Part of a small language model's weights.
Size: width 192, 3 heads of 64, MLP 768 tanh GELU, vocabulary 2048.
Each number is 500 + 50 x the weight over its row's rms, rounded and kept within 0 to 999. Layers, rows and columns count from 0. Numbers have three digits each. The size before them is the row's rms in percent of the matrix's.

# q: layer 7 attention query, 192x192, rms 0.141, rows 40-63, columns 48-95
# k: layer 7 attention key, 192x192, rms 0.142, rows 40-63, columns 48-95
# v: layer 7 attention value, 192x192, rms 0.143, rows 0-35, columns 48-95
# o: layer 7 attention output (transposed), 192x192, rms 0.116, rows 0-35, columns 48-95
q40 086:427544525437580454441563533445475470560528430489433448472471528464384534573416526502519478503536446515531558455507451479479582568412612492446445
k40 088:484505516517535561472420460461497600452554487540434397402603458523526498457470557540500495436520549480454405498490542508540473549502464472531564
q41 094:571596584527540486534563502445515456516526443519485476424523556640511515488568483500472507522608478514518526514590486497439484493519538425405526
k41 085:556485445519410489416486508386489539601527531460637479352511526511501491521459496564455534482435510453489491508522363531473500540532444414418532
q42 086:419508519521506542561392469442565393407479494478535432506399487463492461526519564562530484568442545516566567472506524476556415511504534484558393
k42 087:510488451486436469486516582554458564401578451549555555439452452515539526476524583549540456499508420444485541527474519442478561536537450510472472
q43 084:352485507464432476492458564481400536530479523560519475462566490570472433511506385512428569538553592597458411480516544479444477392490515481535542
k43 087:519433519498369402494499488425460526549519501416490498484533401537549551481509480520438426434456528566464517456514579530493532474480372464567508
q44 098:478523493592498469493484518495409519486462539520407509525505535423502496459511506547571448588542517414631482580576526575472463440645494479435524
k44 101:559495442515520497504445500541421561437533518508548575565511542545493359496481539548518430529452567483398515440458483538561546470475473433494515
q45 089:534494483397548499570493493510489483539455538444409540484548602528355575561524551547513410473575436480550514432544486454502457457507362508580532
k45 093:505453508408544445464470518506505494431418482512514481466427488531586473480498389533500440525502454421488534511490517541382534569511563479569438
q46 083:520548524459448516475527504453534469404578429494499504575487467527419401531481575536575478544493524566512469461519516507481535550634502377510552
k46 095:527483495437546442416498414519486471429467423548455485478411542485478511492543503497590523542397527373442456546594460594503471567475450490506535
q47 101:521523480470535472510474571474457438497480484597505495538506515506543553494529385535452545514485508570591594543459506514441516487548513506507604
k47 092:517526489434433512494433465490539510488523527580503618539490503485417449594511522502506498524492463497529453519497466531366434456571465494489443
q48 097:435525431540576529585490524429468486532494529504455464454503498620501579488539534498473469510500490462517547664473538503442505510481440455537466
k48 095:461517445468483469393474543528532488401458576556518505520416526523455480519529445553440502444579438520400446464539456421442428468428450424538553
q49 094:469560515486454506412494539588573508409548545467510512502441480582427565541419503466468461430464496494560493442437509586489474500477527418519400
k49 095:417414504447296543595509440457444542526503502537375422424484511559487506505486469544488594491630438428477470481480563517515509385492460451468484
q50 094:421498526488486552548507440517486502562575598486461521516451485472464439493453571565478558511576462507391550457425590527551550590452549525496437
k50 086:448448473441535501457495512433508506587569493540421493548539550401536555486513545478487543493516507552447504462527557478477524481541562465454432
q51 086:496557492546508483528523420550477397589444531522537590544529544566462555455493511461493518565598510495536519439476514515531419428569456572525475
k51 090:475497481491588524526517601516539541436499463501473471431420570549544563483432538507514550536555467463532704457525481534514509467549572472514576
q52 084:463573486541542451539495507602428510452533484435484609450503612428550495539484533458547410429452557437618540443444551528520408511482456508508583
k52 089:475545409499579469518594469548475532472460468432549554560508533553486474474468560482528503508476483549552428537445475525562360500463465542445516
q53 084:517491504509490495437476460510493488492549533429500460473438543544341456479439483463435447538482571624524545523574450518529477436525528548509502
k53 091:410472542466515618443442538448506499525499436421538511503469471424401470422438425513466483513563577512558501474484494533547526549516427495596589
q54 088:426503489518527476627458590497473475416474544609588532488415536440562447563491547512510561501570483607485454488477494459529481531478467540558463
k54 085:554524534476432403467476518463414524561448495471521546506521410489611538518452490499538503445502500481466566446447528504479582465566535449475503
q55 089:600428524574418520490498628504519510529502485561483483473484433563505543529517546487561416448407506562426482503497489471552510580527549439592535
k55 092:589497559487417487476461529476468532499485461445452400532550548509474515509403546435383474492499455452473406500455496469451491579499523496507485
q56 084:509492562494519430395507448447420496514375437461485500425538488488515473431420454523521494567531499490536479550620532504551554537477528494619562
k56 091:557558552553508487495496391514406456451525568471488482496509643511515461483567551561460479460518505484518504406461491553444536513517508515545592
q57 092:517489496392411568543486490528494520488526446560576557501495528573526503402521478393522517529540574467404620619475450535560484510567464466496538
k57 094:554477508425451585361558497479465378464508515569510497493508525601478510608586465527481578608481463516464506531425586546403460478513448452499414
q58 089:498457420527512473566478564527513556484494577464527522545476551540514567521511560447559552516548552594473385450478573496510468597539524506623456
k58 086:536482527585527605577433522467540424493336448505528532498458556431487465460557545457540509426454500572548543494434423549509533486518432452518496
q59 083:592534530607532571472480505421558448500467534470535495480395521514449480595486489492550499515565496570483528580489417492487614515582467501504525
k59 086:487589400495478484403550468620530531523497449529504477499496492572487500464483532516497501635456546479391450495550416503542472536608595419564543
q60 088:488564445472455476442549526463460497534516453498580516408476597492539505531405496460525468513520490497446407540470574502545477583518435536458470
k60 093:553577487501480563478492567532552478552609499468538407448570488567454544371519515481512387430484442468554534502512542486521490533446474601533541
q61 087:517496543549537480541444457465553595476442519504550528485557454508446468486514448464560516453541444461522515488517555484502526429538514469489591
k61 091:540423355479519412488427552504414602499533506416579503493553461514544465451567464666544522455569443503582471532416497555399462472454483511461443
q62 092:520499559522524487495517581583578550525492478509528469503546501563549395484584480450519504482530476532502498401489520540480512616529582576498500
k62 094:514459586419505539526482529573491465521469435509504413460477490459520499505449445500490500459438514598443474451520562565471620515521544555469461
q63 087:482497528524550509553536466419485516495544444564449492508523472498536604538524363474544455509412458411498454403604585537561461549527506471457500
k63 092:503502485511483553451479433537559468562533475524565503565473504503391513441502492523468463513502466503567501459447418400543485553560479501492475
v0 106:466576634472523456446485450441494481549456505476482473526494532579425449589380501511425464604531559612520504511547523392503476501469499509454482
o0 101:544548543479553605519469469534577490576404407464487548472499468506533488535509466517506455572465494547510558467538502536581555489484556543561501
v1 113:496528489527575534566487504558583512550404483378439538470524528530544433563547526571491521537566529597471586491508496460575473449542554474513608
o1 108:499428604622533505575431515571515497470541513522598513443450500512469525439503451394463412563532472507492528464465622411502485417474498482437559
v2 118:447460535425523513364555466480377484530527474536511409610444487467491589458549505525426470400576477485527545536498541486478538579408453524472496
o2 106:559481541494550484561464525523578439487420469464453565487484547559516445520520451517470538491486490445538340526477443472493458565473585498521410
v3 103:488623525483484483504480480574503498475477449473567521536560508415525469395504486481518518516555430529509508519465509480538532481582484536478375
o3 104:386456489561533572516494486449620549524549508518463433503546464481443505519416515608499479476507520416512397499376437469479417406457536455429536
v4 118:519420497448462565561447405492493500476613468526522422457614503462469501466499500468558412475439464424523551485655484554465503494535545536579502
o4 109:508437512546516493560554450474479516533496541504380520476552496509484610514494541463532531524532506498588427425502569520435508540482392488440440
v5 105:440550458504453499424405613536514421540448520429453503511484467459527528490413547449544509483504470383566465614539575596548441485558469624573484
o5 103:507524534543469564521461538491520596554505473568502447600441478509471492479566564455418438478492482627441505601512499439520437556597557428485491
v6 124:488639457472388458557492420447561470618572544474552445550495445432473516554475588493542462574425437533449492418571536487470552458533582547506518
o6 122:425440497459520533447541477574480469472485400485457516491502534451478451461456522481584451462513574537547487509509469552472476583558370480514541
v7 104:515452558479477462576389466477606452508489458474430452519504527584463538470476492502529515501492487494563532636496490460461515512605499455510436
o7 106:501495597515403471453541550413526587450441474570487514463577513560530528457511542554595542495494493491468488456448509569609448453546485460416553
v8 109:510546500489537490522573547490452510532465539535499471482421488524532585493547514491409549523462563557490422600485478542570515493409488510436629
o8 102:491553557413489542487388518562423406489507491415435515498396525386507442474504485527468531502464465472522456475484499510533488543475584454496447
v9 106:534464436583466445640475443464527473476355446531443570442540458482611499566589505515421501492532550611419538638448529545562501555498506392446504
o9 106:490440544459521471445496418483518515396582496560490489530470447473463564471437559422536518461550568451450494471600456513536482501503476519497529
v10 101:404563471606485510414474522482669507537581497483502464473551418478516456531506456572475513505541543475465556439531535445537489544534577465576421
o10 109:545471538571507545551491520500597445472432501515468484628449580454409489505506475500484450566435571553483481520459459533459552507472461510427512
v11 106:524496423565503422536446468491536526471404517531469547485475483418537524529502502545493507472576512528434686539547342467516585477476470544455532
o11 102:520477452550549515532442517472562500495459482510638591550465574633454550523591502461393537483585512531435537616433451454521520576455566434555546
v12 114:494446490512550439497609488546497577397489483534503463534439427500454517478447514461471491454495520464452451372464551449498563446393524463571566
o12 110:495496602525491398434536550515443417490586537539498524437518582541549514453552540537521552578496583498513458543455471561456521529523471442507501
v13 113:579467478575438439481418513481587456432553535444460556510545570514495505548481565563529461446524527577529463474542572512513495517443364480593609
o13 108:553494559478531439484563559502527482486414476558544481556529507481554490558502575451450504523493513570447494426533406499495461515479503493499487
v14 098:506453495433426496460482459532532486565504497497421493600447551528506472450433446500527524456533471501492484577454526480370518482619488556468467
o14 095:449450482422477489630480533497497550459488515520485489408544454494486496493567545528563510450558464445549527539484466489553397556533556529440501
v15 108:402536454506543540504563432504579555522516413473476510513404407482402490492512468499546496478533493466557479467593612583461378488508567551489466
o15 108:529486551483488595473420593580522447417544465514510421525530439465526517504406503457466442558366531431491474486461497542454503596514473465468417
v16 107:522510486448519455538420506498580496445461428557602452519550512542500500496509533456527425490496496528659445474524419547501421476555536472426521
o16 105:344493476514479507510550495597534487448594483455465535455477469425487514499458514521560459535421484475399595478597577515547487532416419409499519
v17 119:474495491440557438456482497516509440521531475489592478530473601538558494478542448633523551472485475592562433565554498516566489473427515548576510
o17 110:444515483479475626563526500478518492526520476498512539537429476426513497539580593465502495463468505350444537552539614470460502479490498554477445
v18 103:588496489446438483500472542485581490636599501527552514491503492511577538513487445433490529422644547556617460436565509434492461543569465475540461
o18 102:428535617404499564463497446425517568431448510407429429425509514501457476501483515506521468589475565551408456502435624486465513533503513450501477
v19 109:523445540492488451509479489587557505438553456508514547498519513403528503493405438488421441385451584589506491576510568507540569482535576482483510
o19 107:465486411510412499493439569450459448510448565524535487544573458499509553482552529503513498466432462463451466504437537392437498560479551548567440
v20 108:501486432407475500527525485484421557454450505419526406413493523518521458519499564525499492487480506588383499343484459501506486529504483461530559
o20 111:530491496595567451540560426489466477504587478546590536603493499489478451505568529526565470564499495463543547550611494591551486509454482498483439
v21 090:504458471513490549445435481497580481478473523437495413495486493557502513518504481458496474480468533434512519477529524516527455518509567492487448
o21 095:506500453549522525455427464441473580467373495550561552493403512528533539476497476469436477507532517554499590577489450558474542476521462550481621
v22 115:494375508600433484580426531537591427465503506431497456497564542550504419518451511388472478562537466542459564600435523500508416536518487572590541
o22 116:504488501561539543605496546488573499558501521473566568490443512423627597522520498511539585531492527604414503455501571479473488487541497524449529
v23 132:467505580506453454542459492475551545468414539433421495596492463455505532441459536517486541446509486520488540516407537458508496477481367550597620
o23 116:589359455583530479466470517566424507517445552534576593569439509584522457509440506500509539494505562509516469474470466515523484544496527531477491
v24 108:592520508626521564451486499439539511376484459447531532517534468414526531615535582404501514505557530500439478579476480411480535571356500416499471
o24 104:475478435465477449539492508467466475517501489499432464547520504535516554535481435490447525448460510523607483461512538499598541540608522461489502
v25 105:544477565530557468575508471465504537478466479516597510407457501471418427484548561506519505575491467554376560536535355454555506484501485414462665
o25 100:465551482488453470597548458597560449553512423495543564467490522602555571451459536517583500478630462409511560480469486566559562515418542505431452
v26 104:571476570548567628469506558431424384512491493497488554552493473577475474454573479531576516519531469545472508474454439506450479549406450432573547
o26 098:396448504551581421585445471524499439498499559437531393474535497521587475634485473489451626481467467488485515489518493574521505519467542471472492
v27 109:502418439507518461441561511567538443486443557544498550385516464496534504474565450527538457442503438594493498424451386509535414485446533497443520
o27 100:445518507486541569466533443506539507514597523506532409397494488494532570538427502500496521571517537474514542503435453526582507448469500484560439
v28 106:531385511554419605455419514497524578514532563417476490484413483502487603509394599416519491408532532379577557563519469528509493510559537446554581
o28 106:466608477547481474497568475468460532486483537546466632490559450487509471430495501498412431466464487448478531470430544460464399525487378443526409
v29 112:492593512425521552534553521521493557485537430539513457512418455528555481519556512502563495461503452466489444512513493547495488458513495454464527
o29 105:540600518478532487425474516478466556442519485381531405438483517546529448526437437529503561536520567460613430489543546525580545602523507493503471
v30 108:554497495448504447507455570476487580510506491486643500467479432455520548549577428472498490529460429531492396545512442584571443547503421487475525
o30 106:452461524532540571451507455523473472476572543427536500520396557465535505482422505477447507480487469472440506539558552459523548613526495525496404
v31 107:570500396490492529424585472502507537542517525458532393436516515445526508548550575574495537438534546453531550466499429499479512521511460503491582
o31 104:494477494588478549485544627508439511459424436418489498456463494502558568462486593518461394410496444415553497505579532465557436519407488429534441
v32 106:496679497473515493561557481511494433513505534480510477585514477500507490411449503650512515498390616493447484507479458503476448410376464505485527
o32 103:566489475490513450584491513559431537488431462496572525540512434430475481518516477451557419526528502485598442478568427507475551583514498390493490
v33 115:525470512539427524575445514541572549419578463531509555473524405487541487491503495486472500456594517500531483461534467518489374455477540463481575
o33 107:496458468489527467547445503519531530481511448556476544478558508469470526432417552560506475485518432546505498476437505484538574551463470485571425
v34 125:465439592536520490541439505490440527464463419500569498544532477499490366491544537512508524492531534461564614555368487474492508484546505446466430
o34 118:468468483565370492513452495430636472463501543563501441535571451535526544428453368472537464518517390475498519495552541531465554423482536468313520
v35 095:447424446528500410428538559555452470463522529489569524513537455559511501526546523582448451510546519508381507433515419491487568545437428466511531
o35 100:551422435484480472502580427548585509589543551639472457576466499500551530471519644517517524538537535514506451585510542451549545581529537465494387